{
  "n_layer": 14,
  "d_model": 320,
  "n_head": 5,
  "n_kv_head": 1,
  "head_dim": 64,
  "d_mlp": 640,
  "vocab_size": 31805,
  "activation": "geglu",
  "norm": "rmsnorm",
  "norm_place": "pre",
  "norm_eps": 1e-06,
  "positions": "rope",
  "rope_base": 71500.0,
  "rope_fraction": 1.0,
  "qk_norm": false,
  "attn_scale": 0.125,
  "bias": "none",
  "tie_embeddings": true,
  "parallel_block": false,
  "init": "normal",
  "init_std_qkv": 0.026,
  "init_std_o": 0.0322,
  "init_std_up": 0.0372,
  "init_std_down": 0.0372,
  "optimizer": "muon_variant",
  "lr": 0.00697,
  "beta1": 0.95,
  "weight_decay": 0.0,
  "lr_head": 0.00775,
  "grad_clip": 2.0,
  "warmup_steps": 200,
  "schedule": "wsd",
  "decay_fraction": 1.0,
  "decay_shape": "linear",
  "final_lr_fraction": 0.0,
  "batch_tokens": [65536, 131072, 262144],
  "seq_len": 512,
  "doc_mask": true,
  "train_tokens": 796100000,
  "steps": 5358,
  "dataset": "wikipedia_en"
}
Each number is 500 + 40 x the weight over its row's rms, rounded and kept within 0 to 999. Layers, rows and columns count from 0. Numbers have three digits each. The size before them is the row's rms in percent of the matrix's.

# q: layer 10 attention query, 320x320, rms 0.026, rows 0-27,64-90,128-154,192-218,256-282, columns 0-79
# k: layer 10 attention key, 64x320, rms 0.0261, rows 0-26, columns 0-79
q0 068:533456536419516539467443472472530559414556478484449498520534477481588441488554467472507485590506545498502569545452505588484492426478526531511538488529437497462516503509497472492440534445396508408483533516451451521500469529587459459539441519
q64 047:564563494480494588517506455528445538497485526469540442440434481429604476558563568494504593481501500474524518508531496552510430535500500505458427551477504540475481515534534464512514480475468572436457487533557475537488464522489522458549489571
q128 073:537449566475533412481506444577464479509442496505532559498459504503451521538462529526486536536501389498571505542470485530523426530481467491477560532511488617560488588448483469469522504497503454434499565509582531579541508499529508515425493508
q192 076:556491515560513487505431508499512520463366505472533526563473433511426492527400514560476541460508517488544459599483529542520505463527501433512604486517532500518511539466504505538486506529394372548524504525537507489496423414540476472404499531
q256 058:497532414527497559421530542424514525500525473441465513501484501477454501507551494484472592448523533537459473531463473499491495474457538464495547495543551574459513538471447470470496478444510378603486488479539470536469472449539476464553494528
k0 037:528476530470477451534542513462525513531547491508544451528427536512560522514516533448489432505485540517529493462523518438469537535518486537496430512472511490497566442455439484479508495508501478541561508484480485482543470582482511521540504533
q1 077:479568519514478462509499482490503403468542510531500458424454512483506552521408500519497473481459415500513529462522509448470494577510528495459536487503459485521502518582557518503510500522528473547516550507487515516493552521494569573495541378
q65 049:579520541486514444513498519528528520538478535550545537469583470622493425495460519438519479537537504491439503522480515565568479449543490475484532447465531509474404535419500508540508491456578563460470545524482571492491544573544545527433509500
q129 086:508517476463493505435553587448495529484568512507546489441455500503617443542565499464503466484493558499442517519489538510413488532537560509479413490463475435391552500489558529485535452469472532424513532533494466469497519505412497603540479456
q193 088:419484494488522547434511502466528514527559508430462487529451536554546425526571464538500400518491501495445545441494481518514468532489558526464459516469505522502536515455505490473454484446524528439448557458438488404453578534464517583536493450
q257 073:513479501510462557513576514478420576515486543520498488484465533449591521523460474578482481468465497512530498469509502463482567485505502536499409528500504512481495487525560534502538434552438483538535566507501492417600543518435564504475502452
k1 033:495508466482484485503461488531479512531402549489494494495594410432437536479364486519542522525487511530505502518505498503526497461504456453448523470517477528543462485585457485539494538476509605431494469493506512525533533485604436487475448554
q2 089:519561465491533508506601426505565502570472458486455526451540457538534506519515472488512516484582561464474518510485463533534519510522458542540559532502510443514517520484427489517527388494516399516438446475531533472537496495494477514514550537
q66 051:519463546517534523527555438475421519492407491501535492516495566469483471500516511540448540548524535489505536507505552431409502553489496484472482496552507468518431485457537471454501526531471524526547524511582491479470510426382450567517516462
q130 084:538556462530409470462518497635500506479446501445552479506539512471553531570498471484532554513502542553497567441488463501520502464484530459521557497538504466575509545553458452541529549441411458510506471556607548540538475496426511459487575488
q194 098:550557471539461484445502475460490508452523535459585536466526497438556408531523493464512468521488615534489513453481504504569455472459491511452478448502471452502548514493367438522431493452481530416541501479461521529530510527435522462509552517
q258 068:544545470486495604471500473485486510536508461480525573469444474549520447485548516431491515490486509513543526468511481492540487458519478484492456466531488489474494465504475447543565409487553479451551499540395477586531425536548503470521571540
k2 033:501476489390440473488472517487493513505470515493474528507601530518473503497548457524518565444513404473404487565483544521458556497511542528475522488503549511528448493567515504465570500545484472541469486549520525516455504477589508561422442446
q3 078:478482517500506443476457595464461563505526537522537449515520576474485431494505508530499514522450483540540520438529551498489461537474483480452409513502531560445518450565562463488463543496460539460568554501465490399430487505562478478484452407
q67 052:475565454542470476548458482490542520515503462438542541519539467501531560527478504511479457516557469486528487469495435509495536406458511495568555472458476509557565575450432462480498439497541479471529478527480508480487500503564535436442523545
q131 080:495414514469565569487478546463422461465447441515430527476465443562479425395513479543517479544539466511528500488508512496436515417509479502492498520477562481441502430539450546527526481525579450554503534462487444446508491532574487481546450514
q195 079:499497509468505519557544559542471463536479457560421452533458500484468575466474481601490491448494460537487466507534553462456434483568519533502478546548527492490484454497565503497565522524514442484444512529515501498515519481541475523564503458
q259 071:462473507462559527541487609508503529428463514540470487507545495513516464501443559516500558514550489514482536518498547494476390529501441506531555578443528468453474486552509478519494588491459543501504465476563477487530547460542512549502507504
k3 037:503451555539583554543583488545498481526585537450567517532438462486491546518512547482476462517486575486550516473574514447525474529489485507455439550548442546487524517377573528417546473546504500433491519488472488487533449541468554418527489450
q4 090:555483519444442499445512539514466420527475540525459477467501550426493501467507468570458509566511451500466489535541514447453519493494532527479461562486465515505464528452595488497539547554485524550494484502550484467425559508487547535488497469
q68 051:540440481496511461551471430524492478549489455461446539473620447521536377456407492470470484564510503488489509488514556501480537423488536547519486521446552528521533519507510481575514578611529483598492511465458529478491485557504504525520443493
q132 080:527515533507456537524543568407474516524601530522456462472458467491480495449471434554508489499474501489477479571477528468475605460528503491494440454464473616392489546467507500548497542577480514515499497421443473456526461491416508542496483481
q196 084:529496443461451597480473571483535456505514529508428491522431496545487451536542487566499481531521485558458483477515511442507469464491561535541509550515546503475496491518520468482593492534500511524489457455507475433445538508493520566566528491
q260 073:456464481477483498377537607450499541535565552538482470557467519513505444495477513562520492544511486576525537514523597449487513437537546526492420482534467597471428493547547473497514502518488517539488496509513423497488561546439520519474468499
k4 036:489503496552552556461553478490481511491493468527570455500443490515496540446506492497502521481428566463586470405551441483467436545404455450491449522460486490517546499458512503518471468494474523337451486535513528500482493497479555438527523469
q5 096:540459537505520499471532490597527468536460535461498428500583511519524540532450505538482516521531512520466456496513545455520480544522530464489552509590490470537500557531554511421542445476474467503471511472595571518555546466442497560476499436
q69 055:513475543472474488472472611505469548536507598522362466538547515564501529469491439521516539516494478488389477477543485476505502403523489533544455446486500502494471555511560435474503518558519555536530524480473554447473496542454534517481474492
q133 090:573483441552465486524536565561464498571577500489483449507475466526503484495475461545492476515504523528536440544439476443515580523521569517446477476543528519467446531501428429528547418526513500548447493507528522428529480527453501633493493533
q197 081:524466458477497528446443542450493477505518556515453526486386489568540477527480540600500479538510466501428504430462491486503538470504530473552449467528507468426513475510589485480507470512540524510466482425436495407476512521540520561539462433
q261 075:487463503476496580458525598490475618507515535499492447508444572519518544505475502558548525535504470588534500423459565453503527498551549522478445468524461523440449533557595499476548463532438510484471483476479446563551535469429497512511505507
k5 045:509428503451468421486555452433526479455478513490539467525449500522454432507502480513517529451465477492472501516546529424474576442465498459491446524501471483490508482486448468483514412541536530399567547534532511488381543505482505500523500431
q6 083:452510518494502499439485525457492541447521601539548429563452540512547460494531474482495485523487511542525531484564542555440528491478507521479444480386461505487451608532612470481431568505532606508548503541497508435487510543531535556480500528
q70 061:536509481567495484573427433441491501457503464537462511473527512572556523438468510483474478470506539517470522473503491520460528416424428525541485495496529530498504565527455482509429516585504504493535538489474506477397484562514543532491473502
q134 092:509491500513523498491523571459433540483525526529518455563479459498543500481536469506494506545509482553575529517493504547438611528537526527501502468478513473445532483552527468521491472477497612495486529444426429490448545533565591554554511535
q198 075:544446539495471550436485558529509552514578504492435490557435464520521499520528472533452485496531508519485451500429536532499571442557544478504480486519476508459512495522508422486538508492437454453522537508505441532526504559455482544509494492
q262 069:497455488460523498468507550491526638478525461461498485558353503524529409551486470485520524500471530564508510514487557470479491494449540468497487483490516520438427488527571513435540493503509489516470502609550465556516497536472474490488514538
k6 036:484507508580509512563513516488557493513587491474513482445453490520491472449511469505526468463515525469563520545527568428497512496478470534486493506549473553426521449479547498546414454570456450513491471365420488474518464544450476506482501484
q7 093:551512565470472547435475438493522515474390559510516464468516553460523520479547488511464527570507434515520452450509533507484494525504537484493475513463440504501506600474578530531510482425504515509549559523444499424467554474539455478517562483
q71 057:539444503459491497562471581566548508544508558532452461440576447609506492446567512483469463543474473515453450607434402534471453507523501523577486448539483489528490533498497503516516509501487474478496540515463521532430490534531490587513465557
q135 097:452523556497520605501510532527507490478545509522453481541463508483455544430476520486472574517460522501584515522407459576481562541511466529508498504529501533485498472508469528546537514494440556420538509425453525495582507486558523487560506472
q199 080:529457494479472585477461524465514459532584511465488482521525491511510494557512415513434532523509453532463493471438458544515522509549532523519429523508555504421491531534586518545519445521515523531517506498489504478537560489459530566539507514
q263 082:487510463502511627473568570518488610571575498509476437469440486469441470532467513550506532543517444572528515496477542430464490541493550493562438458501487492498468508587573456559576430511485486487524485441538472526523537482428521473500511480
k7 056:480503508496557501491479455494507483494451457561582514469409482468499469473384523568496471526506553535597463518508527471457496487492535452451452573506381499437525466423510530425481509566526535450452521464527471517571451484444522435488463429
q8 099:503530547439437536439513482517547488518432525444445469448496494411445530476529497500490503558529463507454432529481511476398482518511552501523418537478526484429468505488491525522516472480573514501560542476437429468460515466573505475544516477
q72 072:557484542461479559445550544562497512545485523480499487478494471478453548550535519571479487544510488551482456560459547505532619513528524521467470493565519496514527493526512520492586486539500547511504526456457525563515507485479497528517515440
q136 117:529543573538492546561533504504485484539449505492512450461532551499416586489459536544455502472497504504511434525551473495486522524492461494463456498525496553559519469514468527485474506433503431511531510517501490468499462476550394467507451493
q200 078:436527461553493505516551465485515391476463440488488505424573480485519569528476541495470491490538530535409501535438479469530448507513530517524529533499505524557485445536462579552551530487549518552517444514487530383456415493505418497513559507
q264 082:545451536476505483537487485446500490550477525477526547509571498520523590500480478504519480514447501491505459559497429555567508521512465481462508547486530505568547541490490555581524384474458487535467512496531505432536497478512412480499480544
k8 052:526502466489560523446504515544560442454417501534497442509472493472492488462423463452418456486472464484550502467521555480468419504507488485498480531510512486414543527468538501485478476474502514378490484550537490486492505501546619473532520432
q9 094:537434485512426497468521462567472500504448490487465438503428565481479470535543545546479568492474565503452480454490514466486484521480448510439496490494449452459489509467500420497480525490486508513497476527500448535503575524489520509562484442
q73 070:562532486485482458469430516542459519503485504468487472524475481545510436525526477447530469498479524484483549490500512524518503456518470490477457463467463501483461531458490462482459527510512519520479480466450489547495497501482499528482500487
q137 119:553435504471500506498576544553490517558544478460466514483426500565439479499512523566467522506516490585490461521491504543472559510494486456470482502516502480473490461551527475561568419472481537588568519491596465536562545493426445475468480517
q201 100:533421527493495543472527603530471534508544484563452490492399467499472468520485500578522534569503454540497475447494514503471552428506546463527468500565508485408514535491552423483537489548501550403463487499478471598527592542406575494520479456
q265 093:523509492507501523469463578567511547479546496470491496534443485500444407519540461528510535576543520558547509431473528513469543454473522487506507500487456455394465494577540440540555452541461566470510517466457493608507540510421558473512550491
k9 061:406490548500585427534480470429519543534468525550512543510603514493466477474578458545506512509503488514522465504530496446522480545532514535505425532444493526563445418466455540468521515510559554555517535449474449500479428489504433463483483530
q10 088:514485541541514452441522430561533522464441573467497469465561535524490522520455550490524491554457467493537496498499495544476431561511475437466507504525488512493500536458515534530499480418459540522556523453504497561468572457483451507493506518
q74 063:518549561461494477501489502498539412498443574513483535539583480577398557495504414477513554491494400462409454554491486550544503515527453481475505484531490512472462508533561539487532489473500529496506528486542520502529504496502470485480512500
q138 103:535461603500468467536548471498517486539534554432504505501558551532527468519502523502453527534470585507465464515476484507528534511496473540481428475519493519554551487520505504519534421471439537545565482448478527462515545510541434537559523475
q202 078:545431567485426489491393472555536558512571636548478495477560533507543489560508498573497533530472531508465508507507443585547465503509442559505467481548543470466466552494557481485498527491502477478539504431458505493448541488478523528468511467
q266 064:558494536534503509478481524459499622544533578494529514537495466527506502526505482535516486526511528559419488581555486596533596465467418526521424514560509522517481544495612521575587386487467484500478510546468537500536507461445436423538474540
k10 056:491531524504533554537518515522445457476508464457517443535404522503515443382451542477486495510473527526641496512535544516460373492507461476482467523504438489446537544518540563531477443530475521455498522459472523498496504469507486491502546468
q11 102:500515459510570563509520481478449506467499583484510487368517489523510599503449484468547488520518427506520503466479516521527393538501523423482558465490481533540497497522431538551518421437469455557537527430563570481583520477466456440451539473
q75 078:499524463475502584505491464503513416464409550507493530469530496534509579490467474534521504458464454481488502468461505505493419559534555488470538477512498518484452477502484514493522426443495490448485466477508493504494580460512489480458471495
q139 132:459512495493466502599477409462489511520487515477512487506505506528506490527501501434500491495504491411491533440485468491522501494489444448522534461518562515535485514511484431443497572535563446600470434519511509463488465509482514477402533597
q203 092:494496506519510491564468398544518427525478555525451500461546495496542531478537524518486459422497445436439475552528445499509453498517477518486488474507499527520483458450500476484464441470470454504502531491486553397463446452509458477439493505
q267 088:501556523504504503568555523522428505500522538545474498500469551554474533473504494477517477418409489481533455520508475477532562542568441529511530444490502491571536449501534518437443576531513484564519507502472564448487435507430353527455489493
k11 057:539520470569423464498486503498542564506602562509471497572584584504502509487509498464498542475568580520466481482528465534576572475436508505568642526502549489536497524530491538544425556457454517533534463586538566481496502488521542540494459562
q12 093:502515557506461464466470527477480523492506513565528526581525508521548426470526463483443524466474503530501509483559450492474524509496445565460429552493509451477549456520590466500477527480495487505543468515502511522531480511428561472472439529
q76 082:496504518502454540514466486452500440482503474550495517497526492528473502465581530422485606486529507490488511545534515560508556516470504521542512490434503502516506551467497449419474548542455491491492497577491494468497532539459517475472489545
q140 120:528460494510525429438473538558454499565585582523496502476531439452573531476536492472521467499536515541572492627449486535469489452543474483499446467465503482432475508557499480589511510517484491505509514414490463436535513476421462574509460521
q204 090:476490522511503505464435560460492520468524495472442511544471482528473486460491509478472534490505477489583497506476489462500520513487505456514511523442506492444503530560544502555494522549446490504567440482514510562531574466432548486546458520
q268 081:445495508510500526475484546455489561551477545513456478514534513508541486468496507438504494523490446545601525444554501514460493481467500458501434498490469534515509532545546471585481470480525476448509564494447426537497549549520580467561435478
k12 068:519515521533498544532457481488540528517573573442487509573519508538576582509560491412495477511490519471435505492500516513528383538508441511516571487560580495534485512490581536553454546466515472494570466567491558462479503483563501499421527481
q13 122:496491451557483520455439457529551584514503529487528487595462585531531411460565475481475567498502503486507499437566537473498562479464446499493546557503487482452513569501597490428452519460447476498567483542449491485486535485498522482504465527
q77 078:493482507542466498571428473512489566494562480390558547506496519530550478489581492437473505525514499468468517439527458513476570456456408523576480535439499524529513568452505488505474509506521455549561486585477479537482497488555547506486527519
q141 129:602519470510510515423458524527513542503575513472505497516418504527507457469537458504451532524518474544538472535563492559470548469571493508529491498480522427449496552507468514527456494509496564480454530516403504506471519490475576529577505566
q205 108:558504449494448541490416490573517530460556477500503526489430507539507436479539482574467530538511507523455517505513552490511534506500478521546524507511513506429489597477581453524465476527467522482503505513465470539455591495491618508461515545
q269 100:502507439537465463501407468513532584520546451489476514481495550534479427514511461528499549522494510549532510407494531522500508479471496468536459501505469499494505557523570417497498543534453493507539474561497472571497541498514596469545563517
k13 082:451482592471551554497555562504436423559500499514540452465440488481559406492508541514420526491480567526604454524534503511483374492549435548510468506509454481481504491492516533517514474540471488584478535433408560490547508487521453531516519489
q14 092:407515470538574403551446457560460528474546421469467444505498461481474450523410535514544537495471556492507527522516423523499458442479555496473505569473433492523458488567501495521535480537511553469481447421527509438474419447508486504478525524
q78 092:461491541516520405469511481543465530517493484508514512495492503416547509461491530517576539490500557590539486436498479549433419491454473494473443516491424457523451463467497542545550462514520555490515547487511440490545483502506502524558500505
q142 122:427520497510525497565502534501477501505534513523490457544461510460495480568466541438537553440493486479469539527418461509501575427418439526495510473577527513546438476544448488436523493501544585547477458530496543449596445498491469516504558480
q206 104:405517521479492470506498433536469461535526463484495465522506485460465465557385547541524489419510550541439519536515455518466424479456519516524497488516487488532464493540421531529528409485500532455560467508535494482440431468516390503500540489
q270 085:472455492559517403502506426484525486560538462515457507514545466473446547529472519552549541435514559558486424494473448518505408454452508477508442540494498487534518485470424537447498500468476621471544529531538497422464439525521456456479508480
k14 104:544522469468480502474536524442488503590487546524498501447429517470515551566543523468546516478503418446474553463448445437468519507460521430485508482568472492547447482529532468496553456476514502424440544527453515389547457547523408511572477530
q15 100:496538513478529556513550472517492522544457415459563520574467468560511388588505504536498515534473531493458547552522478469492491564504502491444550540524550476565501508470460505453400451508580553425521481514498466487540498496510482496513506498
q79 102:462598490444530528518561542408487457511422479480531478526487470531529493573537517491523524518482473484500524542508504437454522521461510448502537538502519481543498509494491487526418509539537559476542479526482499411519499444454509508542459468
q143 093:463498456530473498408495552507491508480512430425465497504436504472474608534497520492488523527495555520400495463509504417503470629555567551505588490549468474481521465507463475461471474482499452483415505548447471431462527472535489556512534545
q207 096:463467467455472527487582532448538546537522471427471493502452471506511555488507529512469548542488479537427494559551436434497472574433493525482504500574472450479489529446449486420447530521499454519515532483455540433428488539493508502563467482
q271 102:519516465478488588454508481387526446516454439490482499502487502511513552527479489491478538523480500517459533510563490459468516557512540471473489528499438506552519495470469473468435511512549518436496523532439470420477476511473560551601497484
k15 114:526516488492542481452499519544545491528552425449478508457492526479490540502563526578515505520472517541469461483441498440498516541556512452549554505582538481516493460535577514458490513529524540358496494627410508438454440482443544524512506394
q16 108:470427468550430495549516453480502554533507466454535471519484536539497496541538509416443482493519525464508569533479393520471549548530557496528479459422452506492466509435493518473534540506506488497503507506442434481469579539493498454531467457
q80 113:466428490500492532524470560549492517522505555473556517521450560550489505498522507467419480573468545481522525573453400518480553562558560527477491456469515502498519526426469534532508525478500533431518514441419491541481510498462500511512497440
q144 095:490536575483507431542486496524532494566541545551557607456467522529468592461420409488528465481467471522567473562530455501563525477519451433474467480503522527556493508506423538483485539532533544492420436484472523423466454488462442482557492470
q208 104:435444554489464496549556533512500462513511525485555565485486542496498534470420483467456460537474480493499501561492466493530583560539500493457482462415546533526543513470476561519512499515501552534572499499412451452480557486442518526512487463
q272 110:451483528513432520532507494512520493512519538465547567520414533529458521460475459473426453516490515488521512548472467508481603560475492523531524469459529525500496534437491528508491482521526543486501487419462485461481566507461547475506449456
k16 117:474529544461482513537464568512490485464452531538554511514515519488556537468440452531542458583486492509455497517457494535564561539508575520449411435483578556512509498559398500507462473522494516487514490526499397521553450561436417513493492461
q17 103:511470466492452502488477451497521473539563504438500553486545496392492502488570472488442518481543492484516562499460438550451554489551570545505547527420466501507495521473430509491458503528471518528557542576547468459494495486515580460484459536
q81 118:472459442522442516506483503479506504510554510467499522469576511439521536530522498495449509493547522471514554465478469528450494492538577582500556515429456438526458488520484477501520501534436496494546463528536481489486432454499543475500478528
q145 105:523474462486424535438440522494536459457562542458471483509522514581481438534557518487446549482561512520589476462472470519446545496521565532574536529516509433454482475562505508495480425505480495450528493486546465517533488538526505504537479555
q209 120:487478482492422542485484485446525479517528511495459492514531506512506512514530488457474521486537493501563550479465488512419487480545552558529532519496501404477458486537439502480508480508495505448507486495558473517567459497494570480516485549
q273 120:535476448453437544498476488460497424490543496504478507542491517504517486551552540509429501528538519552489501499490476540417473479532598602524540512497550420454492489520521508467484401499452547453544503493519458503542522479510527474503453507
k17 125:516463400517409624442458507506472490535505499481486453468467533503515481481501598537433481505526580483547529447477500501507479453527515550538505523492556410489548487519521526465543417498514431416534546507532483535509487511475479451549503533
q18 102:460458503512504554595470505521512460489536453497471505409508544501475491530498426557489499428566569462475472471549494546590517538593513561447492480495549526524530518486557458494531525468568505461519469434491529504481513460549507502406459473
q82 111:503487480501499536564494542522455482528546440509505517386446487497442450475508448567466537428526523512502527420560423575591494516551490519532516500510489528547517502479524415504506561461558470530530481464493562513517535519537517425412462477
q146 086:549508523499529533573481536446540459453433487523471510506407458539488493478559457514502536500540433466472540478465512623510529464455539519487452485555480545428550484483483453546555469468536478425539501535532523586544469453636485463515510516
q210 108:503449523568553485593523523509542545474490433510458485479464508500478503485557468491504539484508474523453557437537549635564485500514527480459431469524489555445572479500560420551515571467490457453546496505470550515535447478549475458448457446
q274 121:568495538484485501573457498486470495502494377450415497388460473559449467532479479513454522449557435464448565405488417554529498515506514483481460493529473565445562483470486408527534456442537474532544531515550560539515445508533525443470458503
k18 121:491448534545502559520467536542477438549462488521506524441496445488431525520556481527489523466425478480517546456508489555586503478453540479482502502449539488539539449530442456543553575515602518536517489456484509488441497521527460505500500465
q19 107:492423532527578533526508559470544572528509579507473487561504512487572577481598486494464464540469511484545522573462559518545507445469499516451458451568517501498448464418523500514528524492466477507516516455450496518513532467556499522475507480
q83 122:487438517570540506512468565498509559473524564457466491580487525495584512472569470543458471482499491513516570494446549473510471480502479520513474497513524533508469441475585518528519492536442492530452492447458517524476509437564468511463522500
q147 100:522468519595548526564544483497465561491498535494488555509498487522485494476499472596469483387484483502490472518490460552502403520520499517483409486448393529498485378517498546510524446449456483541507525447488505520488483453502407478510517454
q211 115:493513492579519501570556501521481599476504578513510541547504510476545466457562478566495448431459513514472467563458515548547429485505447515502438466534456530506414403492540553514517470498455495513481495447470493503490493441523371477496499473
q275 120:534496472589514499524526516497487566502527579458470525585501499472575487469526497565487470401473514473501484464427520524569442494458482527491474456514472545506453386455529548533513498475442440487470480450451503542472532456547394498476543500
k19 130:493483459512473447548509445465549581448494494484510469491520496527555488478539521494543446464477431486438459516473457508535478477418480462477413473455438555479507519535548437490445476498525591494511440447508496568448521454550491474514504482
q20 106:540481546536544507585515557503466397485484532471490514577472481484472500496478475539452513478547493498479477500508478500594476528513493475465553468533493510523475542517485536455566495491496542513446434464416507379527492526519535509519618485
q84 115:537447536563536510524547518542450520518427518414477482613502487486504554474419509527508460460578475482441459487481484495564513535504502461505562450501506533514432570500465526445504425473474503479454482506459460394486474536475506519575593469
q148 106:475549517504483528564514447466464485502559501471525524580464504470530453551423508491466562383520459491515525459434412537522507487545577502527557537477475486602454506509489534487507486532553500496483503580487532527564519517483555537572540505
q212 111:509471469542482528503529507509461497530567515491538473604471513500578508498423471581497536431570504482573509466500502539550545496580521489535550530522510528567441525522460509449518463516495445422499515543493497440536547475490454518537572443
q276 128:482495499546496535507493504508475494526552509445523489602462498499536453499408530505486507455562452461542496457431431469548551495501504476514577506510493521566464523517448519471500483507508465501446520510492478419546513482464486521599557510
k20 127:516512482524482540451574486566561403484583530508538504606569502552535509524399486545454480468480526505547458494447510515491484565517492497517470493546472515576488460492426564507511441552490449497500455484488487467490608485505496544545520516
q21 102:456489470512461539540472494504497463603522525510477528496489479511484475515499487478517469451426437555483507538591485485477539597532410559512507467501512516464464571465530506520471474485443486558544526490456443474506501441461414509546454483
q85 120:436498522493460512534498507528469522597495503508472534492530476513472499534452487487499473420388509518479473507548502470499520546510433606524503469528528515480497569454505514479453472478414474485523544478505446509530502436493455505581548490
q149 101:526543532500573518558485500550501504533534531516550457463469558528420530516486435459484460535492529499462483540510486476515489531480494495461534471503453514467593482449513541487502546483407643577567507500478479525436478437506487467485497437
q213 112:433519528492519505610502466524502532559550552500577467458522521538395523541509472445502455458444552508499497544497488484476489543500417517463510484499492491495543525468569539499491503468409545532591536489532488550484440432451488448491537480
q277 116:439497499505473478569487463521479467598537513461542456489526518518474499566507480481461414494425494512451492481538479485477522554518466501479483479493484516510574518446535529510466503487424581532515559522519483502453461423522482476548489455
k21 126:412569456456502496542505483548503516551533549475496535429498484572485530533460456523483460514462551517498499519527528507479492536584493474554454474587492511538531451520542597455479535492516530480518473495506526549553486479525484442520490477
q22 109:586538527468508601505463514525512539505544472515540510617432484544521510490491509546479560502523556539394507494500452526524512517424492462540539536548500565527513542544593529493470526533528507501506505549601571474488465456466578554572461533
q86 130:567548537479510587483463461536505563490496475513517517590393505558510525476500503536559512463490583560433494534514501505530535570412484471569553534524472538538534529568611486504457485551522514515529510497540561436481451469481581545552484508
q150 086:534465532518601459499567538568507515507524468504532543479539532553482528462473470537519487542510528507485442502526506513538519462523532443475566529405488510497488529519521450552444515493504584585551548488473478557490435483435506479506469466
q214 104:528483547511557503513550513567511508509542474465534544562473512524489532458517517530557554491533572523453473512517519534532523534468510469523517515427483524485525555538513472507468474505483533574515550516518537485442446481507553490527469461
q278 122:532486552478519507484510498592524512488485465537528576553461523563472486453537489583567552481524579529470480507548588544515547527456536477518547528481508520485536596561575513499498475519489565529539524495535525457445463458448571520516456501
k22 132:574453499505544487498492496483500488499444523483495509430420521509478500487564464484536511401514512559547485486438525466528557566520595435505602531531486538457512539507568542521509516512519595522445467470484532432426533483420555566567533476
q23 111:432461553480479497466571481436547389470487464545544552572460512435541564458531527482500485485439440482572550443499491523499440451485525499456481575505431501452527489549516485457555484495530543492475463567526484521468471519477531523482494525
q87 132:518424485466512529442582529456508423484505451532539533547470544425536507457516498486471457508445419535468539483537543488478491435488508510420472569525467521445548504535505525489497472501450582529509475524554521550466531525450478538501502503
q151 089:439509502492508478439495561572501476482532525476462502570489503515507485477427457373487539537521601503538502512527521489550521498493527513421453508496536493521513455555479509423517457518486492537531516526497509499567550466405613521487524545
q215 108:514454453466474500450485560546473466476510483506520489534479508459550456430426452426467492531478515562496524526537578531506497466490499494429468496552539496482509477580462498416483469498447543499482493539486527507515585477413477480489472501
q279 123:482473492493470502464557571509451464454549464498516480523448511444581552430447495426466526520469464538559562500513529481502508486488546527445419548479477498512491469548449500437526421510518515520536521554494512497507566465419515511482493519
k23 128:488506490526511517390500510519484532461489424499535498492426470464578531483508454419445531573437484516520530526517546478467470517493453554481426477500542506503475532499503491488468488484500491550505536503467528527518521503408522529513472497
q24 110:527431495503441522485447499486509624498459547504495496436495498561588480501455529531477440484545505494493446453525454429562527539487450490522539430564561443444500559422491539562513470532487578520543471468516568478540467513543448508534503495
q88 129:523459509526389509477454473405487583516533558483482492472515528531557532504413528538471483488542510490508444478530468461545522560471464491557560438530548447482471578442476533539512467516504554460510499477536515448483476474528488490534519482
q152 086:535505450437453474371530491446489502464426504537479502451495533511499455499481532468496497521601539517485505495504518491525503462435523480528535468537562452492503508508400448507489411510443516479505492501571494484444539493536483465588449532
q216 110:487534513485437470430573441454503526466427518488478467502466538509547425514449557533496487496564511512461467438478490480559524534487516479488535450509524425488496510503432469504461462520491543458514492469535522473465540469477478494541482545
q280 129:500494502491431510361516466443510524471468532537461516468490526539538424524491527510459458536556524495487454422544492450533489510436498477511549434541565427456539571487476498491477467533471591440514472421568519471478562456483476492531492502
k24 132:485454530507481503489547541476518492492551567487448603578504479519532538463494495449496454457585509522411454435492515466443484451498525512488551469503580514515564474516495490455557437476513502466497490459518518619442551492527529500557509508
q25 109:501440487570438552568461453486551540485510558530491538465507527448561455520535509481477528529461522407505523507549500455523463482475491493571438498545515503523464499527491494488472454491441514470510521474497498507604471469474556490570493499
q89 126:565465535496448569523447396557589511513476581465516508504485557496530449527494493489462492493454550450527591495547468501561419517476489509543464490571515493510444522562412525503528500457456518501444520482507508507532436519466563528560535547
q153 101:485513522532487578507543521396485557485405508508497412473465493444483467452511469555430554418487464519522446528419478554451489520492543523511406523502473574546485501503440489540541469500518530467489525496526469509563524486477493485521522487
q217 106:538468550508471546533498487497559587548449544451541455504452482474527484506512513506409570439451453447538513518422416498458457531465533504510436507538403525519495476492509514482488453489531552520493518476509489527518483473440468474498539493
q281 114:571492537520484541498532441545561560508449527500488467510485539470532504481525465482450553475443516453526533512494492520524487534518497522501427511539520499574470502533468519520532507536483562514491514506525502527595497454433508514548504479
k25 132:586460517498518543534520525512525497494472577466534465567457528461515451490481504428448523495442496535505530518461482501562486546473481562512477489547429651505457462506559474533498528476471532403451510528476433543451421436538484495464490434
q26 101:534534505469501511496479517476564549484476555407561492487511503500470506468525535536449501563521506542432493552512542514484502501515511484441460468470482452531515512541510483449515578500478535549551448465555493516484451515455497497486530544
q90 128:530550466443473510503535467484543517521504560456584441539468478501426486488486521511428499578515543538496521524511566541459441479445506443436433436484493475486512532531496492428539546494516490473455485557575498435494459520436474485454515515
q154 092:546469577474536529543517504512492507518485539495526440525537529543447518453446488460519499529551487508454479547490563491471499492501498449468510516484441545504555528482504500556518511411460597542508551520547488405589458423525477493523502467
q218 108:506467512484511487517506484538525518537513531467541452531515513519453507467458484552477448532554514499456501523582582485458438501470531464458465452525466522470558547465525522540544502463441489533484508557573483376521459460531456485506488486
q282 116:524471548474527509525489499504537555505496523504548444514514475513481526460403509498495456552566519504445491551541559471471464487476506474418458436505467484481506519519559525535531576491475484506525493532607498427539465446451442479546491509
k26 128:442438496456477511507432459539488429490465513491527361498492512567473491505414487545548481502563486437440514469507531408481456443517574432467423453513485498480520497518555458461510509483483533582489484502537502410496533437518526516561504503
q27 117:493491456440506470552531499533436430483565444488480473432471420531517464481501477491531475494448473510550488486540484511534546474501466510497520458540450535494498542537531478476502606478420448485486475510482523541528511515487478512541491491